Weights of a small transformer language model.
Architecture: learned positions, biases, tied embeddings, capped logits.
Each number is 200 + 30 x the weight over its row's rms, rounded and kept within 0 to 999. Layers, rows and columns count from 0. The size before them is the row's rms in percent of the matrix's.

# layer 2 MLP up, 768x192, rms 0.149, rows 16-26, columns 128-191
097,179,172,210,198,191,209,228,231,152,191,188,219,173,218,196,253,148,264,233,223,180,202,193,209,179,220,222,125,191,273,184,199,193,209,152,162,195,176,162,157,199,203,157,211,212,216,251,247,194,238,154,202,204,119,227,218,238,139,224,176,205,237,229,180
104,224,166,243,172,215,232,217,138,234,187,173,129,231,256,186,171,216,116,171,233,179,234,227,219,188,256,222,170,191,201,238,233,165,177,199,245,206,221,187,192,200,192,179,180,234,189,159,208,249,219,224,242,204,170,254,221,233,169,128,218,180,210,196,225
093,192,164,169,176,188,165,237,159,190,193,224,176,293,227,222,195,204,174,189,186,197,170,199,188,167,236,246,128,193,221,247,269,189,213,219,189,245,201,217,161,198,259,196,148,244,236,174,172,218,214,194,246,183,223,203,218,192,213,149,162,220,190,208,185
103,244,199,231,215,209,199,214,190,173,162,195,208,209,182,172,235,228,165,174,222,185,190,234,144,217,199,221,182,171,216,175,167,245,218,116,189,207,198,280,283,153,145,231,193,249,232,177,265,201,236,132,191,165,220,164,201,265,173,193,166,153,193,196,175
106,184,204,173,209,188,198,233,157,177,167,179,195,177,211,256,247,236,191,150,236,231,188,181,205,262,198,212,198,206,141,212,151,217,219,214,208,164,174,196,200,191,214,202,138,170,181,192,250,165,196,182,264,200,224,208,111,206,173,185,275,260,225,221,180
110,196,235,182,158,211,131,212,158,207,168,189,194,202,215,207,208,232,172,218,217,200,273,241,165,147,202,212,175,208,244,169,186,210,141,164,202,219,137,206,145,253,261,214,196,199,199,199,210,181,156,167,223,230,253,182,122,215,145,211,173,193,195,194,168
110,160,169,259,241,213,240,184,206,189,242,248,203,202,209,188,205,216,176,171,220,229,210,181,237,169,204,228,207,179,204,178,187,178,136,140,194,207,193,191,198,195,240,154,209,254,251,228,223,192,234,182,209,193,157,165,224,228,218,191,180,223,218,220,157
089,247,248,153,191,228,176,184,211,221,214,144,199,234,233,216,187,243,178,201,281,208,185,188,216,209,184,196,270,231,184,209,190,166,159,191,255,184,194,185,159,200,255,232,191,168,172,253,220,265,187,211,242,229,223,184,209,195,228,161,214,182,227,251,159
092,218,248,228,137,225,203,239,256,227,185,167,207,139,223,148,211,179,201,211,176,225,206,224,180,180,197,112,207,142,166,205,206,200,161,137,206,195,125,242,191,205,180,181,175,144,210,210,226,218,152,207,231,230,190,235,176,243,191,197,203,193,223,188,203
100,200,169,238,243,212,225,175,212,177,141,153,220,191,265,216,205,153,220,267,157,234,199,189,146,201,190,200,140,183,260,228,238,184,224,205,163,247,213,238,237,183,202,156,168,192,222,224,173,211,184,227,197,240,188,194,200,174,181,180,216,183,204,206,222
098,171,209,208,148,209,189,227,190,227,268,153,195,203,277,221,200,183,213,238,205,167,164,200,211,253,212,188,196,164,225,291,186,241,173,213,185,224,168,139,181,211,221,192,207,176,186,172,242,212,191,183,205,184,199,224,184,199,172,211,162,241,255,243,225
# layer 2 MLP down (transposed), 768x192, rms 0.134, rows 16-26, columns 128-191
092,205,182,223,235,165,166,204,232,208,234,205,226,184,264,111,225,188,203,204,200,183,208,165,194,167,258,142,223,239,161,173,219,178,176,185,178,179,242,160,197,206,232,220,190,152,223,193,188,166,197,269,211,243,171,146,211,208,167,204,236,188,245,210,215
109,191,201,133,147,220,156,198,249,217,209,207,192,149,210,194,158,204,164,214,207,154,182,239,212,193,205,199,138,223,196,234,193,230,188,168,237,245,232,204,204,212,210,249,152,172,235,189,158,201,184,214,197,220,240,251,248,193,216,238,213,121,223,197,189
091,199,187,190,199,184,200,187,266,224,230,217,205,153,188,184,182,170,198,213,198,216,173,228,165,204,197,196,210,217,175,178,184,213,166,245,178,187,257,240,186,223,132,219,236,243,225,233,206,245,180,210,175,170,230,199,201,164,226,188,240,254,237,173,185
101,151,197,224,182,197,237,230,230,186,205,109,195,169,216,217,183,194,162,197,194,149,170,244,190,214,229,218,223,192,164,194,147,237,210,160,145,174,182,276,224,167,194,199,215,235,213,206,205,191,215,169,212,174,136,210,190,221,205,204,197,228,192,191,192
110,179,165,186,197,207,204,194,188,170,209,223,193,237,192,201,204,147,138,207,250,232,230,221,223,188,209,171,187,214,151,200,258,190,205,167,216,194,222,210,224,175,265,216,194,129,225,238,175,208,227,182,191,214,207,212,248,208,207,197,224,209,225,248,180
115,220,226,152,179,185,204,183,148,228,227,231,167,181,198,222,284,224,192,206,224,258,251,220,217,160,198,225,164,262,195,205,200,236,173,183,210,217,212,238,169,173,218,212,178,201,208,140,245,178,159,225,212,167,241,228,232,187,163,190,154,176,161,233,180
094,181,137,227,177,180,192,195,163,195,197,210,242,206,251,176,235,262,102,196,194,178,206,194,241,193,216,232,217,221,229,206,207,189,157,207,224,182,227,173,206,230,251,196,214,206,209,214,190,201,238,225,173,210,204,226,165,212,231,208,238,245,172,212,126
089,202,210,265,136,122,144,185,170,205,222,178,216,197,214,216,190,189,229,226,167,240,180,194,168,190,202,185,204,199,230,157,197,205,227,178,191,202,260,179,219,197,219,243,245,196,169,104,177,204,182,187,194,198,150,192,184,200,177,184,215,280,207,230,219
097,173,199,261,168,245,207,238,264,224,229,208,184,218,275,224,189,186,231,287,224,131,230,225,192,212,176,177,164,152,213,177,220,184,171,253,202,170,131,200,166,171,186,175,215,250,187,209,212,216,156,184,184,272,187,235,170,184,222,221,203,223,197,195,178
116,215,147,173,242,183,204,158,200,159,249,187,220,201,172,150,248,188,209,218,212,212,222,249,252,238,206,219,235,196,194,202,270,185,202,171,205,201,184,201,178,119,196,164,184,201,238,248,233,158,204,181,172,147,198,190,169,214,237,208,257,215,194,178,188
100,196,188,203,173,145,209,190,218,141,256,225,213,182,162,218,174,199,267,158,184,217,176,202,224,201,230,182,172,229,185,197,222,179,228,204,225,123,179,197,209,148,175,201,209,252,190,239,157,199,146,196,184,179,225,187,231,164,187,166,217,222,248,181,188